From a checkpoint of a small transformer trained on Wikipedia.
Size: 10 layers, 3 heads of 32, MLP 256 SwiGLU, vocabulary 4096, 1.89M parameters.
Training: a variant of Muon for these matrices, 137M tokens, 8350 steps.
Each number is 500 + 40 x the weight over its row's rms, rounded and kept within 0 to 999. Layers, rows and columns count from 0. Numbers have three digits each. The size before them is the row's rms in percent of the matrix's.

# layer 3 MLP down (transposed), 256x96, rms 0.0658, rows 210-219, columns 0-95
100:541495535506438478458404525452505516507435475511521551492483552519579442520476503503439434480488546400490460438485489521468528537527479492550536470488511421453471482463478535497481539500509595463534538469533433520565503494591481455518499536459487491538534467514549490503561464490504416543
101:524422515524520514493523461558526483484501552526483496461498479627445515527537513554476533454575482508492496520494490502418497506464484460567490492483600456500484531415495463535475462455568573493439466512516483435562549475513466499515533517453401521507418481499492541504506544499462505544
100:488534499471544548520539448475482490457560509555514537507537502541498546435435529464554457430439472540464467524459567515486533508489506552527525477493496456493512528636511491429456415504535553533423483481515467555507482493526602502508480521520495442503578517518506532478452490498500548559
114:502447503469541436486539528479516511473510482531463470460466450532522526515480512546522468518420501486517525477478541535553460521557428525529519580539427417515517517507489500484604550508478492520509436410486479511466569521539485484506443480407482485536488509506523419484446512513396542553
098:491547502454500453456529522508468505544487582606530427501551473495470519478531499525488448576476488483400512484532434392486517504471469496456474470482477506575552511521459497499548550513475513491504491552483505519511501510464508548572531416505491530504518552531395433486555462508554511525
093:552542508520472455476486455511574493475440474525501473497495510497523472486567495465557507454582537464496423555465539525489511510494449494521616447496472515517504465477489547495510591484518521508513569468505494440557547547504488475526438486465480500577471452516385489557521544451573514534
107:514595445429475462477458460528546498521442403491538550439483524529444536520530547554541499517570506475499426502475462496522494535513488571492542522472538580524479499498469569463553469542495469532469496474481591518463524516543551510550500429483453467539494498511445543537461457497452535541
096:508445521480545574467517501561471563473487538541522502506508565474457553495498448465511529457484578434441471526460530430510513480487557496487522514438425489433496510531466520570562455551479427538548537416465577557493503474492549495475494485463549474468409503524539465479519531503466484483
111:492500479487404480493536577518534594467548440553477487453514470509449481495476513488498447574488434494457473512482434506484469480437580408536526453474455459549472556558528521443512541460459507497509488461502487532472500476542473517488488426430490531538494469607531530533471492541475496524
098:453519510532412521554507516503509501483492488628427498432486488483470515495468451418481488449517566483506542431505477464485441514560523594478536493448532515521597480439435505523482467494555439570570488509526497463520554503503505524519482500422478541517475464478504523479486481462517548475
# layer 3 MLP gate, 256x96, rms 0.121, rows 211-220, columns 0-95
108:459437539511588481465491459469481453540471542427465473556517519547523503482542576522474528558549513518459489447481460521512480426516441474474515468489520437520483500526434402541516503492491528488542449538579434533493547494565519529472484497441491518491463507533573552526538504477410561504
101:518520493494552486509468466508579499519522518474522543473508477436518588467431501462493451377478471481523458530427531469467529498505468508591527467495498418524487452617554433487469447523489518445485513456496489540530511522462553458428506508533489492534567532507494492471483488429509487559
104:527439541481543474453529539499506446540471429466492418535523511484493457533496469544507493494487489494590499489555414493511525518440474459531547513459548450510477528548559473415483533503429476495494510483427463539498468573570532537441531423532488529461498558529577498458489485489499498416
102:497566437497475483517478495543540529525438503491492556480502536514463543507443466478573496453455526509575474570462520521506493534462463552469485503511514475581588505439484424459518547497554488544486448475488418491499455558454478499595431523473515453505456446509516507452503430441536455512
087:543494497522502441482509425526580512455484478526559545512495515464484541537572459518513472478526519528532559519481528522451532522553445545471445423445449574540497461434523498516579491539461523457458524525541462501520522617465459470538455472539508460588567481543460500511499515506540518522
100:528510476414454448518432427504518506453493438477491524439499477529448546515525500500523466541601424410553446562462443527494500466478413509507475522535601585480518464515506533496445488471500510482467547503506549533504492509539509509528537454537427509553493542482498518514515444464501542486
097:489566457486508518505473435475505491509483452516546488556455473451546429429400496501570494506532486450519526422527521481445572464565496489581516544555552525475552486480474509538455488479464541499505496503511480512497582539479487525390437496492438467503550504512504543559540488561502548495
101:511493503474501501565488578453526461485487454428542519446595469527468514533477528535517522492560476467447433530470423537431578552491508491557485473484424470437537553462480500504543505456505521586515552466442553481532501469535560564525555451462510553489535562546486512481484495517489490497
088:530570419482464457419539454483413491498488455500512424468517467420556515434439491509431511453421443467439469507515500459485484447460545554514522495521471490528490487442513512459465494478520533433500518492479498528520527520479506472524522538503598411516518570547485525503522525509419519504
099:519504442533480576483534500470427476511406549536501470545480480447506552503516466583509460443483500487555503525446516457559516512525537526502508469510512459455468457495510489516516453516536507391544443538492460454554568475519527497545440519495460535540491528455464598464410539454456499481
# layer 3 MLP up, 256x96, rms 0.119, rows 211-219, columns 0-95
099:441554493507450519569468503506455563540533510552558474587472561476579487476477501474501522484511489543526511551477504538540572530553449474484567515538510515475537506528523575498548476535426461521548508464523503464517432513475566508444488515559459535481530414498462507564438476470588493507
095:465521430523491494539478505459542446514580545553508504442548510448568521511432525479562501412462495510479480557478531480485466511440517556548539506492494406496540436589529488424527433504514542513467532494489543555457517527503554552476512514537513453490493553550494510470491473415537475547
110:582605575526502549470458457527489501443535533434521518494452556506478565516547459519484506494501426563438524430565519446512484472473561484493474481501526534549505492461496504506518473499477564534518507474555452466520462500501442502466492484584515440519524533552436487476588470431537501480
102:466530506469574490487484475505481507524542540477485462540508527555472403497529463454473513635554476481425555469513461497533521497553495482465568497472477461535510475528501477442552495492509525533461505515481551545470549492443542535564537466503529543410567583540465510516527521576470464469
086:506504527422527521538448534516543478454511562537426471463464448528514532559497499490539439414483461484463491584460458410531405536454553501534517507566556517476472485471510496469445489518474509494418579525538504526533505471518445441495508584514513558469484496496536470466483486445498507469
098:455541514525459446479483464519534537480521467528450471420524469496503510429505545558547462466483564504450507540499500475499574550467408528493569407441426499446547537540436505464530496523535539496522546479494462569482458571476438449497502526527521489588469465505503460507462482477467534534
095:530494495491421510408492525590531519543518513518463430474493539426485437437536541442501548474557461459505489499476498534488466508500531544417513493428530622500487606508428479507486571537519467534540544517524516481514459472553551467517521447519476530499434473507502487485478480488507500478
102:503581480480500469482543497494557518547535460545505471499505515594470519570495463513554528479490479484452509491516526437583550513474440505412514409488503530519498551542431493418541567523451521517458468443510523495487492426554496442487549393523487426488464482496500485460481521483500506460
101:444484463530442583616508535478534514560485513475477525486484479516427525525464434457492538470535568506521428548544449501476493454540492491489490459458558529496528470424455546486506487493517506594523419553563521490465514504544500515486478529408493485551517470492549498517545459476558551528